Part of a small language model's weights: vocabulary 7294, a variant of Muon for these matrices.
Each number is 128 + 24 x the weight over the matrix's rms, rounded and kept within 0 to 255. Layers, rows and columns count from 0. Numbers have three digits each.

# layer 2 MLP down (transposed), 1024x384, rms 0.0624, rows 113-184, columns 128-191
123108128098134104143158133139134108118096107126146142133120089124150133162113173127139104109132186107118156071136123104113148157111116132153125108107118103129111149094150134127160141108112102
125123117123158142122165091132137132143144133157110170130115133147126096140154144103101120142098203128143116110153138140152128135128117142133125119117126154134109116141134128130141122101139116
163106135141175140118128130153105129107129067113121081102130107140129136101122135149085126169110134117120111142168137127131136138141135164145123134122149134148122129114128152113098140103087155
106123113135126126142138094145132149140093107106115069104166179115123120084142095116147118139106104125136149145099145078109099125133113123074114132138120102114129121146120082137139164145129196
158091109152092106168112145076137123132088133124132121144159168151095136090105197113133137130165153128156114132140143095137064124135114099104102118103135120097146142150063113167150124127117141
115088146065110153107122190116138152132131139139129100120116131115122128109108108127116126151128103112141147145138144115123126124128094109094127132092118124106103134109165093102127138165145112
153142100107082131118120124104108107152148155110144133115152130120122159110155144146100111170136117097138129112106131095145100112131124119163113128123138169152152124128152133128147156140076205
138095114110120086158123146099120131129125121132097089144142131121109142097115087136123108126114150117075151134136108143103161121098134115113114124091153093109125159150134144131110138129140136
103127149145178203089129173089142138136175144148127064104136109155142102100119113127158108136124126140138095105099156116106112163155138140122119114120107143134110133160119106107111097139152119
126117095163135134130132115114145193108140113060108132130152184143125160171172128121144132120136079139169162148115102129116130099119126142253121119096087107118095130086101159133144116108084124
136124133158118158146176141107116158156103119152135161167167165130136113100175109118110142108099103115173167173108108108119105171105105117110088103123120143117145095154135126148142138145150109
109127141096135108143152115121120144140152145142122139105190123114121131143117110090144128089101104130138161155128124106139114108109086093133151133132131127087155141106099144145091102122149130
143120138084132159182117166161134128124130106097131087134141120130083124126139100128115134133130115157147155105113139079122144161110142140131144098151138160150128155170122100118137157137145103
123100138174131135139115104134130125089187106127126165133142119133134107107135143095146131126167124164164150145110134151142101140101139119131120116117134131117140120094178128127120133131099090
161123105145171125144138173136110139141129100135087123164123157127144118176124144123111129113173242144110143134119152146133117154152080156118103152145146158148141126120134125157144131108134106
182117120113161118134162121119129146162087077124100084169120143112116108163144076075100125127127102125127126110136102097151138158106126101154161127087132160078161179135082115074125117134145169
131124152089117144145125126100133127142126138128125123150154102174141113165132141111163136119120100163148156160117101130120151131142124146105123140127101170110116107128078129150127119151110133
086112128102084139098117078138136130089151098106152130176133116160131179074131142137160134123143121127096126113109107147172135145117101146112177069132144079129087122136099174114085140134123114
133106145139087132128095119115121144157098110109156117111132133130135122104128161142125126103136157133153154154135124123153119131158123134132173174117122118144136138147184120151098116129121078
100124114132180090127146131107113138104125109099145097123147099108108132137128129127116121152113141133141157138129127153165127142126114139083130139104111131124125139131087131131109099118158159
144082131088109096108118160136147130129136153136145122135127148110168100123112118106095125160138202155142104143169139111119106125150120091106109125111132106123114127104132078136123097155136155
120102120093147136097122137135118160127140132131161143136161145118148147113126132106155138142100051141089101105107075129144190086149156118119135167146110131112127100150121079122142101132149141
142136115128109073140130116144144084153137135153120129123115120074155095090087118114127147163089184132126152158114136125087158104116135109076113139137119170125094059152105094075148125112133106
106115133126173138139117124140155118129119107116137140105114147126109135131114108129135127142121133124095101101155091136122192156113158097181115152112083103136107129143162117110106127150153120
173117130134121128097116119113112124100095166135114161121138131124129129136168143095146142145099053092164083134116111139126125145102152146144122123110147143145129142131123104137132136111118180
114125159136150165093131112133136128107151130089127115096136131128123114116166134138138116130136042089108138104112133088130136120160122123149146118135146129135108152137147148127171163095155110
124134124132151133136074111112126109144174124146121118128151114135099128103123105101153144113138102112082135127090166159127125100108139110132134137183112121129126130146143160142129154114145103
170145121092080123121109143167142171118133109130116121128095157141134089121124119142126117134153008153108100132132123141117104126127118133148116153099096142114153099130124114124113138107144124
130104119163122127126135137147130087167099172147151128152156147124100133152119099156162124132207139164151139157095117091097116139140076086123119171114173073118155174113099127157137114146170092
109122115132157117115159166138139108128132147135123178149141101087158147183102142128148123127130214110152107124124099150184177127167144128118104141177112127137170156140089135080109087124131139
163134162113111129157144126122182136108155117088119153096130141140106136101102156174121168183113180151155124123158140156127128146121193118150144132115071132131099080136126146174133144168108121
161153142159104123135103181131114119111111104105125095147104158126128146121112147153154102134114063145108140144115132134125132097113137157126115142098119114133134144138118105092141119089101133
160147092129152143117142146115130095143118125113156138123149118142099135104161090159170115155155089123108135154134110102107105146168121151137119185100116142116122107124120148126140155127125132
131116163131100123129122120117141112115073111123175144082171153147117138154148155121125137156146164092127158183096106118116092084129108139153144099090133065130134159142128119141130138077152113
108103113127164101150151144152128135149145131124153166141095124132140124130140119144106127152167108085078133125135145055124154167127126073090135079114162114114131166136076092087115113160127061
151127135138114133138089123111146112153111161142088139164128158133146125166165168121124141161122114095127101119141146114139151112155180160113116133122146107074140090106144104140122112148118160
138169126115110122123125114127101117154132131136156138134156119117109115119130165146132140138116105132140161137116156165083136127103140179130147148115135120162128144131092150152156148093119164
125111137131107123121137167119100127210125094132123105134134118134139089161143114130089147134137055121167150130112135097159130130122142144145127116150140138146145132133117133146116100166139105
138106146122097111111147144154135161071149099141151160155150120123129136120155121088137150132143119150125111120138130125141091150157104173139116183134099119080121162138133114112141117096105151
105132130178150122091171155131125134114143113140122103139107113115119129162153166159132115128103125113156144164105124131114133103131110103139105111137109170136082137113138123118129147112140123
123104073167138124091075140132154107126096061115115056121106134155093118110142107175100128165149196116157132147102116146132109119100127101089153132121082139166100131112103123147147115105095141
153104145130125185079118118183130152105072109087149119189113146111183118151103088117160095153120153094147179137162084128186137087135131135125115155138147093154093166114145175137147159123151132
102133111110112164118112097088144120043099126140153097111150129136113119128099119124105134162121220157116131096163124113140147117080096122129122123146128112132163121127109127123150151138143148
103128129123124149146094150092131111147131127151126137095157123145134125097154145142156135121086109134127113134144161152102190105078164128130149144116076053135120136136098136095157126115097155
150118112098156124180130161117144142172154118093085107143163163159139144106136133110171126100116138089122134130148129161110072062146135164157141153144135148121148122098100124173146117147166157
149129163138130112102092156132120133092106131105137145118112119120146117134123026138124149155100060132140141151131113140128120109093148080100136116130141125090078142130146127169126185117119101
117124123073137115080112107150112148126161115132083130164102105134157136106138139114146099131132148098141107142127135139124141127145107125140110138132150119141136149118169095118135110114163111
099104123153145054153121131150120101121099143112157162157122104126101137121093115122145139160135196133115124098130100144095154144140152138078136174126173123118083076140139117159105079167116124
114124115100137093110151120139134134117126102136155184129131111096110119135123146171171133138139125078102154135155131138163138136134099136118145137147117148110121119143125108104099121144118137
100103125119128097103136147136149133099164152142093148136131126154131166116124151122154148125144080131129133107072084113101129136102160135143129116110135113107092117079142106106107118118139127
155136135076120134092109152119114148125139087130159122126159108152106146153172116124108166079131083143107115113151139159131103133144144159138096165113153143118117142129107102098124118114097145
120122131126132115102070171134093111141149133137110142122140139109092106092137111161128123106184108135135137063131091095121134117136110140129182097157123162117078092122128134153130145156141111
102149119095106129122085106064154122082151147165133116138141126146099135170160112122138130149150149103144129155137150126135121166143126099119086127106139151118139173108204144133183125143157095
122111089126115175121113100124166128132143128140115107099142098102151122134098175124128158112118184120138132145085136125095109157126058125158138122106110167150139104098090106112118148120142102
107175113130106131113152114146124140112133165133122146116133118137119084213133127116122114167079122131118106120100057115131127112147117137113146128139178148141128130150119167120118119143147154
144118135131133143139106108144123138126126157165127149146113139138123153152114112084143110113101233107135137146144147162122157071168136142142208142129136142132174111134164112160138152144147123
153126137132124154154103144150130191136111105099130126118113158079125139130114104141119133165095058103129140129128135119103138118085129169138153143160123110138173163134163128169120125106138094
158147159185165174161152134123127108134167112126164131095122121141132130142154160111113130114108170149085129130147106106169129175102075131129112120135150126144123140103100136170085137088134095
113104141100133108125111152153103113100110122135109125155144116104133096089133128080138128162165138162137129081118142160151121161141124130119177148128134145108142140176117129105089124129150140
129145127129065094151137120127167089121153094151150163111094104124081134121121131146082125144121116119119129124163156116146164116135158144107150118135161141108121120144160098137127199153131106
133126137106111123127084107146137099156122103093137152089131096114163089139101101095115130145120100161129115139099135114152145148131097141129113139139156109144111141119091104104091142146081119
133124103114134147123098134146142152137130119145131170146111147135110122107117114120134131105150057129126110107140093102116112118084129150145140127149139158143147137142169128138143155134134113
103078073111130108133124102150151140138128149166139141136105124132156113128154140110138150135127098139104114127116096129128144145145132134103116120144143111111135124106111084107166121145103103
082136149120121099166138161141103130134085149099144113140177099146124155124109126112115094153125071150112131135149111134111139104097122128169150131114119143123121135149122119158141116127090135
140139143099141107133109142180129089114071083125114162154176111141113157115135119127181127117127156123113111120123151130153145105113122126148172118139143138168144134089156116113132116131142149
144127129142143133134115116122113068149110119133147135130124135148131127088130163132110129132128180045105116136165165093117148116116154144153134157113144127120146142152188131089161130158107099
145101129104107165125122124121159114129110141136122144150096150103109091136130102098139108102160068142154097138146112081138117141145143178166113124127125148142134111136145150080121121118115114
135082133117146128162129109134138191165132121146123144115157124115093142160127139104155096106151144119106117114113112142134129077108118165164106135114167148122148122146155133159132139138149086
121143160101129105078154136166092114147128178145077157105128180125107153150134112116125101174094096145137111138111144134133130094114169162143107159122080120071125137176133158125086122068135091
121145129106099163177147111122121115136132159107121117100178156127111101116133141123170143071116048133130134089129139163119128171139142125167112127127132148145144093155130128101098145085178097
146141108092129175132161126117149160122105105139099151137119146135128089132112110133159131108135054154113137122150156099079113104112125124113133110123160127131163115158120086144096139100131142
146133120148120096097127127089169144112110139163128124136107109140130077147123105145194104137134023158135156124103090139122139105157127164148129151120097110172153105130104127156126132137137124
# layer 2 MLP gate, 1024x384, rms 0.0621, rows 114-184, columns 128-191
130113111127147153091200064128128094114110145141150117105105125166114103110176144122118147149073115147128123151158123159226194119069114164128126124115134167147084115119141131144127127089117151
104172113077107110159152113116145156161165159200116174162149145124115145170111112140127102103143148111135117123080129124082149130111088103103139131136135124076144157125093124142155101134130113
087121112152147117139139130141141164129150136142147072151142154121109115103193129119130125166145126090118144153104117147111078111116098141089132141115116105127149129129113144143142113108120173
156113088146146137134118110090141103136117132140137090159190163127091159089102182138119102137157101121112097121121143137123121135141127116122092131132089079113136157150090141161108168153083140
128126097117119108100120073142138081090164111099093109093117149139134157169174151121140119124144142112149103115157159148111113097119127105161100127086114138124140135145120143133144121128105137
140145188132139120124138165156137128098104102170103101135108119096154099144108083128178108125125118100171113142142139172098142123142131123149143122117155106116115163116114126131107139132156097
124160130110148167097156105071147143111128083109134143078143133130126108132152141111143119150152144131168134159132122098113118138134098131123132132111115133134116116130144096097148102094121125
146104128131086085174132130117185104104107137133079150175087126114092133128098134131132135106133145074158175142128125113121192090107160126104143127126145126157127121137104096149125155139137139
119098151045119096146127110160134042133091092182152154089076101154140142068150108118124120085156125129093110128148203112136141141159146147011108116175172146148181122158154116112088124137210139
135135137098115182146125121121117134156117094125141122127107138151136146130148117188152136105161117085091102166124147146068140103135072126118096119117113118113110144186143138116124114157121141
133111159130098115135109083142168108116171092124140115123170143133164147140131101139139137103065128164116162124114096137138127124125117121130178124132134162128138142107142156155090081117129169
152142160125150159104121126129101114146158145068137121117137165103117110095140155123128152103129154162110125118127110114122143137111141119124090177134118140114141146167114149129116126140117162
192159140110129165137127158114115109133080138125098125127096119118109140113104127125144107124073130095122105111127142142112087135156118152105126108137106124152124169127117105139128127142137151
110153138113068105104142081080130126136113149115163136085116131169133132095105109122166107129090132098175097132114123123124143151095160118138110107115109085107117134101129097126136124144132122
170108100103168129145119130173145128104134161139101121121102123119151107151126113110094153108183133100155148125137160106122114175132096154131119119078144139092135189160117118109147102113117188
100124133097136124122107125103120136161166159118095168142194101129154127183132177156158126133105139101130107168129128124113124163120140162119085145122163100102160125116127112163150140155114136
118114103125172123146175138106127127130126140151155166111128103164112143142149143113083114149143126166132105138140110151098156110126115140119154100141104171126159087128124139152138135137116123
130108132144102141161125118125123135097147108160114151111134168114163157135117150141116151153099156135111091099160135075132101121128135144126130121165126148127132165171147121120153167105124181
102155133111121149147119128125120131121151128131102175119121119138154169147138119094074134134150148158070096112087140118118127139140154132138168107088087101160141159117122154147133112103091090
112125152153132124114137134147117116126145141134141165124092094142121138170122133148148145123112132099094145151171132129130112109138146142142101150111073116136084133098200141091109129134164129
136115161144124143146143150147093146151115143130127148133134110155116123115070109160152142116138111111141114130100085128136120128135137149097155193121121161122123110073120103100087084165194159
129136139129126118154100120123118131088090109130105151082140138127115145171126107150140138093107140113166135108136137163127165129112157111144081128106105126121129153107111150129119138148130094
107115116108125117096111136122166114135122116140164116113163096146162123141110113114121135130175126075117130135117147161111162113111112119149115093113132096113099123142124147136152096126156137
117129135136110172120124108120128159144141093142091138124162129101148107125135123150121134137143110123141118155100108114112123121120172106130139154150163137112109126140153118110146123104162143
123136157120137141137128144115200171115145121120115128119112126146088128128131135129130148152114110092093111124084112116145144106178190134132123091144112177168152129109134119109143147109105094
158146132147095159160118157140141137122113110141150144099102133111175128145103116169114132142139156181143121138131098098080172117138148156148124112147131147091123163088135083116128129154162132
180137135109098113156097118133123137153146117148096117102134124157132095119114120117092153047190119150106145138132122124092154102120157121104159138120099129107124111156109119119135070112138145
148158148107140080111082127131156182133180130129137132077135139154124131116129156053125156177088134107153148118132128165135125118124151158139093127095087119154125104117180130131148156079141113
142127134134116114126147109137112150165122156163156098148120170137146149112111131133109127099167151115127121153125094125102125119158143130106096139176110141118140126105165121084135059111124142
109127150151109146107114098119135093150108104151119123128167164125169124121120131105122111122103138134108174141082108133093129100137150144169119131163137084110154142092114133103116159094128115
164109135137106152140116137129096111138101098124128154122136116174118151075106112151146125125132152132146174136151110150106145141099099165130127152122133133084094163108102104158093138106134177
135111143108142148107131136116133141117154138174117088095096068140121063123105088140145134115159155156091147213132134103090073136149072131115139147183093121152084115122127111134075138156163153
126134158120139133127140120122154134105142094115104146110153139098158105135131119112139080171128128140174109167118127146122111093112160100135108127085109144126124136095114113170145153114119101
127148148101124134167145140130125108149155111169119090166114134099123113114143141114136138165169131136099161134082106156141171148136164121043106095156158125109163126123139174175119163109092119
145162107118108136151151184133136098111119137106162127088132108168105121129105128183107143156147169117138139122149146121151091104155115175085173140161089153182126114200156151100099182093129114
197108099147126122128135145110107127128103097136072114137117129130110131122123103103137133170139113131180099137110117123145082153136129155113114148108132138119074144109093174091105145142106129
103117119107185143137103146097103160111161114119167136118124112122131104148088092124102141097116149133120057121133174127139111120149141086112126069102107130147107112140117139125142123118163151
149116122105145151115117116136083080113136129107077115108116137183138123110121129131117131171159137065152121130086087080145127115125176155060125152155095133157130132099152127137144150153083156
174117120147129168173115080143101142096168128120105130066185088076129149086159083141112150112132104092134121102166163140134097150144129171143129168135131062140161132145080175127124127146110131
121122082151113158130116139145127133136118124108118114098147115126181149145134114171079115154128161091165123135136153095125095117151133073141107110107093137132129176103098115152141162126156135
088121136106109146147180155097105140172137118155153150151097180082130148133062145123126134087096120130135138134154132142115143085136164157130167153132126135112132146095117123153138128084111111
157118123189123124165149111131104139139110108053069164092135129107112086118150140114138095097139116109113087120074174182121132092150138107143117096131133118120129115155146133117115098144136135
117142138120129099110170145127109138133110106148124105153143154124145125217150148128105109092107112126110144114075155127101158159172157152129124112124166145110173093110133135161121113116184112
168128122096082141144135150101121092121141130116125145128122112143135125177101134161155134135156147104137143132136126078172076125143122166041096114146157130147111145129143105124116104145116132
119123164065159124130124108112159153131174125107116157125066111155139128154118170126182143125164139083123117135088150115085089114123173150119150088087116142123112113130102147129117113127096105
127109080141162123103097161144139141122152130076136119144125107114103144122131165087151090102158144101130121154141125108123125114161118138120116173111140101127136149177117142075138082133119118
116161160134130081111091137103114124152117145130133133096115110126093131115095124124125153129136129108111123124154107136106145140139132130124101155124144076121122147134133139166127110180152151
106094135117145150099130169107120159082104164140102157108109088102099181137110131188110144130131108121128110117131131179110131146139128111124107171147130128139138159115143054155174180128139126
122110166137098134154156144126137145104143137144105087153131137155156115083090150128138105114127144083098118145109088137141106127096104150149116117104108129110107128135123104106131069101153175
177109146108121192172141137126118134108125158138110126119079120138136141106154137148092132143185137148127118141082142129127200110114156130101139161084147119125172097148118128083122104110151154
125146141145115142145115174114120102149144135127106147174130131090109117123137106136136133111146128133150114120154119111096148109141131139132189134112101163083102100110130142144113139108125108
110148154138104095110127137142164129139114120099106165077115165137084133145146119169131096123117122159145151122134152135129162112122139115124151129159139149109148134099153143142113127148147108
157092131122166139137105130130132133119165110162108137136132121150133084133148132141138123120131110158109137154123127101098126162154130111177144123139130118110107117103110127132145165154153124
134107156038181136161124123114156137130121114102148152129148117131134130082110094125136129124127135123133177106137115113116131171109129140171110123132112110118161150102104155134108107107092127
121079068099128147138157168101105139149174149161117136109134129136125136132118140153132114127148091118188130155154139090121136078130148128135185125130121171110083154142149089165081111118145121
120135149106101146163177108150139112125118122119168089127114144100082112106136120159149132147162163163153148114139128099096154117133172149088126091150133131097156136131124080109118116114150141
173135163122090181100115118163119138168075125129130163085147087126109130104132125109109146127133133135099147121111163159096119151119132084136095168108167140159092130124140137084190145127127099
146133168116111108152146141114067097142081124134117152101123129065123182099105105145077124090087141158089105069115153182138151145141157161094127145147115111135149144107145106126149146130105131
082143097109133140131140087127076121118120101199141115141162146116114144120130122138147142120130149126130107141131097117129130135101098150110091128103135118179107128181130136122124141105153173
111101118185129141148135137120092101142097115133103093135125151095094124113110091121121114162143131151152145110128109106134163125128168177087138156160131129141142104173136130154128149102115106
097176134151107139110115141099096144140133152119144146136132127148138147123124119143114161086124125163107120105141106146117154127130101149111153108151143101148116140130169127096137111110112107
125141152120130128098143101131138131106124141170113154090146101167118158102157155133141149121101118160118103149103145169165131119104086123117117100143127131139122143064117138111167114132129133
140094143151163167146105141171104136137163134171069144114156106158120182072136162132125123131149102124145150149104133131122121136085160156152089184148166120073119105112149127107155090157145120
120139139092166127160142122123096083133071082090140146080103083118133134127136131152126122174135157104083127102088165112111144139125121115099150124134071128088124131155128145112131144142113143
160161141135100085135130127168136134127152127178150067102126132133157115114143100103141140160107150118127184140123103109140120134148090131093141118132151132141097136152126152175126136141117136
106128158112158136148127115115137136122086100076093110101122120101144166138121122163129127177111085103150176137124186143084137117083096097111124152134157073122107123087122162165129147125111129
118181124161127124099123137166124116117106119101129093128146148088134117148125120148145173140097121173153117148153092112098137124101091105084123152128099078137180127148085160143124075123130159
105111112158132133109125131124107102153144182085126115150159119170140160120154114113106130115130121120133157147105127109125136086125127144141171112133122134106138127082128112171104149075153122
136146131090112146143128122078083142135127105109158157102113154093106148124124149145114127097134105149117139098133136172154135149139139160115121140120147126111156099146136172120134138102150109
151156126139123105135130147134129128117137148112099151140145147129138179131141164148062110153133130109201095126086121104142133109088144133112108151106145133149099116080098135169159094153170147
171146089112141088127169168108163113106127134106140179115128123123157108137164140081155126124160119144141149118133079134114150097186153113119116109127126163146173108117138075156132124150183146
# layer 2 MLP up, 1024x384, rms 0.0622, rows 114-184, columns 128-191
148137134130107107177093165146121137156146116099081122131134137134135180131066131136179117091210105107113095133122141089075101117181155108127150137136144130116157160118112131147108131187120165
158079121159147153119107161155118131091122095078129081102118138124147132080122157106130152137112115127099127150176133114143114118180142193161159143121139132175127086143163153122107173098127139
113140144142104123102094126158150112134140115161110150132110128145134143116093123147136122116163118158137127116110110173150120110106164133149151102087117157128143122100132131131157102123123108
151144159094087052134123128102166121089135119088134123149162162101120123143094140144146136117184132089166118100155127112139134160128147133080125115142123100147136142116090099107158151140134142
117138110127163082161105149151102132174093127144128137119131119082162104115072128152134123131150124158121105100063158133149166172097131120102146137148134107121117122107143112134110135122147150
146135127130133129109125109138145169148100123141140184156128136150113096128139127097125126123112132198137143115090095135111156149128145110107130122121149144134137138123121112130157131138171130
122102137131122110171109145175115117161125141164117106145127124150114140132107129140113118119121111125133115085096108176127128116135168139112160102137112106117153150107105128182105130141155117
118146144105130133088140124114114133115157117125159124084153101141142161133156128098111157153099119169158127134118147158111121137146124164180135130096102113139142112091143155088143155140140135
128122168104118126102135123187124085136107137159139136153120093125169135101117086137104140078131138136070110115137126113089108151170109129102110113144217156150178100140127150126089149129183070
128119150092126144153135164114100140157121117167112111148145093135147126082112118116134144103160153148095072126113102116150126141123134121135077131140117147150116157116166099102208127130137114
115142125135121092129141076136119099138161120161153141134173139122162197118124120158132115102043148114122152134138088143135139119133107116140148148134111149091111142123126133113088100129126142
191105146119152151137138168155152102127144118121162105129127149122151130117097148109115124090109149136114141104143141112104162164107157143093110175157153159151145130129122142171123092122152133
117101144110111144114105106117157133093131133150140122157139141136117142163117145089133104159169125134124109122103142097151149122125092101155150137127126102090149124134143116124153125159105136
151117102145164131118096152141080140124169127115113148167111163111155122143152155134085136131141117165087129143138106158148103120147059147118113143163123157161152105133135140133097137114109120
116116144142108095162124131132129136070111144130103113097121075109161161113112103114129147067150147088160174108119117104132143128144125151141121171143116152148144162118137138175170109153118139
086108133111103115147142092122101125130153156110104135112156146122134119192137151132129149142099149105100103148131092094119116160107120141119075111154158113137163109135141086147117141129108156
110139133099133145120132139135132163142147107104125097169123119129148114079130080099131119095099134103122107148129132089149107119119138118160111131043111116119108138127078049120137104081137111
157087124117126139148120139095134174163120118089141109126149117141113092131140131088148125116121137100150140134158098133122125125103158116145134127111120110116096145134164111161121121133154097
106146165110111155104124112152126137195109149129116202120116121127134139130140106119109144110108125118092119134111135110083164169139201163155158109143101142171136139130141104105118153100107127
157138164147125123147146153095163134142111138113152111179121147101172131101139140127145119122125115130067114095090095096105165110087119155125131109115148126086130107129148048162138149107108092
159122134145129128141141152116077128163116150134110144126152116130118125118079122147147151105128138103136156105080079135157103109145128144083180198118129142103126134096107106112057087145191192
086143154120129111086132171131137150125139115163113124119177098114146134122113121108129128124075110094148110109140139117108122103142110142110160142118162114154155130145109128113140083092144193
084104118111151118130118150131092121094129139106108136155161120148133131150089115108086117128123131137119123148131101125103126115125148127140128131115092098109120101133120124096179111110119142
133175102126149136160156150145126126151125147111113129136145141148132141113120118131110133123103096123146153137147118092103125156119117107113119164120121095143098119150088132125140126111159104
114107151154143134152117122142142150102132134096126125124153122096094117138189138139105106136136112115104131143108122121160125126162157111164148082145115151122115130112138104124155156117159122
124079118100156136153109128147179100127152132132165136087110155073149095146156122095099078139131098174156094118112148090134150157147140084154117123112143117102124151076105159111121080154117134
155129137098084156148083169123141122167106143154146144089143138132136084096105090137105126128135127142100136146075141105149158124132150112111106139106113127107176118122137149149113103105136086
123117119124146106143175129122075168127139147123096114129084133146107138153093153100069103131125128119088092132152179103170107113132110128110121117131128150133120129127125101167156125130159100
126133128137178124115140146124110102149148117137121147176160113093159115164125184146134138130099155092129127132118073130156181143112148100118104140103089123116143164119114125069108112135139114
124108138092149101135148149103123154116140179083143123142141148130079169086132095147119160174140113127161158146155151181138165118144166140100134158155117173154145132104106105151143161139163110
143116105145114131147128149152108109140109139099170143160143108158114128117101133157133121129150145137145150141151115128084138132137080138109125125101130116065091133127110110155098132084107187
157107125135103175069147135100143089106083123175152110122105085102099111115109067143132126106169135151094140184119138047099113134175110135100110157137110112126113125105118132108100122113137157
074119112148147092147117129156137117115074124165182114156092113168101145115152126119098140082150096119121151116136137133147134159146132156090146113139108113094129125147128144093098132130115150
124146106064131142104154105119127137130151097079116139131110111072157153107104159196133125124176139084158135134135127138140146163140167111115093150102113165132119158107148093116161138163127165
135097156092116121127131102119132133134143112130101089169114154100141123148152149084151133114138122146124102137128098121135137162095135124159077125094131090109117155054093098118170108136118157
160137151064072077162127107109105153138149090128100143155116112161156090120151123105093093164138117105155119137142151140107101164132159146081145115161127177141111117156130119114146169115151124
134114149160095125148152111166062147163108117110149102085139142061158124107129103130111112101129132140086093146123137138122113140170098069117161107114129077152091144184158164161079139139166120
144129146100134134081113088161125127150162131120079127125130150110158112110114106141120130151135149109129135141115128099141058127162126185110124153153124173098113154162163112067087099122103111
084148149124118100101130163140103123115054123118141115134077198169098117131129148136108156133148101143145131135093099133126160107169113135108123121155105162119093146101119093139124125147130124
156125141126129107117104140164085104117119113094114128128113143087119111105124126120149148146114136093144166138137127140166163118099136118114174101101144133160122170107151166125103077167089092
157143164114103158028123103052130174128173151118152098143117165122159082089144115128155124119094147124109120124141101109126095113126154161170105084099099128140093122076092166101162105128124129
162120137087158134117124112119089129100125110164149095152117124162107144154114134156159106161140109123139139113135141107160131141108113161132142135119158118158080120120141117127105160153139125
134144134103153152088170126149113150163126156099123124149138133131091109146099105111109107110129126063137114128122113089159098123185109102126148127139161139126125126136121130151142108118134107
138093156096127183124179116152131107078122143199122116151163136130120120087130108114120148136127119102143163148164154110096103134124127128112129139118099139073161140105075149068059139135099136
097136148157125128155130141067177125141139112129130150127115158129118161144123118107126140134121139131116138112135084108154151144114139107136152133151097142147128114125113120107108120159138077
136142047107122149104133153163141173116137136100123125113121124161135119093063155127156129089134131084115094145131132147116104134124140130148105161133160105131110142104098165114130131146142128
158125099108112116097128127118111102147113119127144114114123102153153133067093120056137114094129116156087114133129118122142123143096153154152117163114148073147124140170138129075146151114120141
159143118140097147135143077100134144172120087100169155110113126163135105132128111105157157110158098141138125135139121079094131094147156141168115109156115125128112128121058163119116120173148109
107118142112116120150164132118159184126135087170137115153151132165111147097092145124131083099137125107110126120105100117141137146084078140139115141089119121133131127125122140125116118097134137
123107142155134158182137113104094097088106147146100105095079135162098108068159125155114138141163103139155107130085132125149173137108120093125128162088117115102131118173158121141122126103163139
109101119143131140100106162160101072179137142166117158135129123129112134141138099139120119098122124140128119097149084123128134103125140142143131134141118141117087121104110099156103164123154106
153098111167168149116115131128118166115129128103140151178103136129172179069108089163139095093083112155127098126098130135147153146070143166133119155085118144115163102107089111092096134035126079
131141132141166108134141130147110109072126142126132115157108170122128114114158101155147128138160117159099116111137143129137130142091113129142141161122097127106102158099123133155134116156152143
101123122145095124128113148137128144075127144142136114135110152150108140125135118127131160136124109099156121116114108145100139147163106103161169147143125151102135111139101132169134127156137144
118152159191026188111113135047153086093121117117111132106145121092083139141128108096110107161137141180094088110114156113075135161067148146110055140111097136146146141137110169107100127137140098
116106116127112124115103118121162149152118139112098131159126117127098095133099100070149140153168138124128103139169126084084147135121116169104141070135110101119155151111125113132124146090161120
116106149155124133152141129130157111120139138135128139163140154165123137131121113103129125097173140123164139116119114138141136150096093196139150104152118162147102117114118056159087113118132111
121123111107174162106079134154134203121108156160149097100100126133099094111120138090177137136164113118119156162129138060126143123104088125110122116125109097094123132146101099139082140131115103
166128154119109119116149130116136156096204131130127127138113093100120136160113142109131145092127129117121149142165178090106119115138096124173124160139120083124121108142097150137108137144154151
137121140145164143121128114152137106105098116139110134133132154130090129122108134146112107149127155132157164087140110063152122122141139142078135148126141136145156125115150156134106136122099129
086168120151100169138118153105187141154129141128119112158171091134128132132126129135073110139142121152119117117137133143149139117163114149131151134142109121124125174103176133136118133114138119
144118134140119141096141091146129137106095120139137089096128135135150152124106163119140101098110123141117128109105127161161147127137119117101094140142131116145122153073098157156153102128135105
113080133139149154140114163156094121136133138154115142092150087150106168089139156134126119133127111149128141171122115143124126136101137119137120155133152133082142129111159136126162096162148162
145159182104142120118144131118124085125093059092173129116088150133094122114125134128138116148106156151121120091107121127136156135141113129124155118115106105114155115133197111125132113136139137
142121126120160117152117143101128102133129149070103145130099084134132149150105165135115119109136111159131077104103168137128149166130129123156104151125098122115133124130139105101151129148141113
117149132132132093136108119146124157109118124098078105095173112100099137143080135133156113147097107155158163132097130178126092164116125049099129137096109070129132127099097180200135147100163131
135108125083143143122096127128121150176113130142129134127126113111100152133143131124129142126129107086130114107122102142119154120158174130143129155132137137106090153069133075159148169156171095
123096133118169131138139123129105122133169157113098118089131143145119145140120117118139122098104145126160127129104136112124127123135159137130159141140097159126163099128115074151134157125167146
148131125127111151169130101082108116089130168085105126151170117114122111086117117091089135073082144138120144110154145147145140168126126134150104143132093119076155125132129182122085138099156077
181117103146158098159146096126109089104145135147129091134121155145130131165153177178104144125147117110151104148106108113131161140122116128136131174073109121109059107138127132106144135120119163
183114095144134112127132145131123132138113152133101143137150100128115082137124106101154164101130122127092160106120139117135122136149161126105150154110183140077151144132123104176103133132163138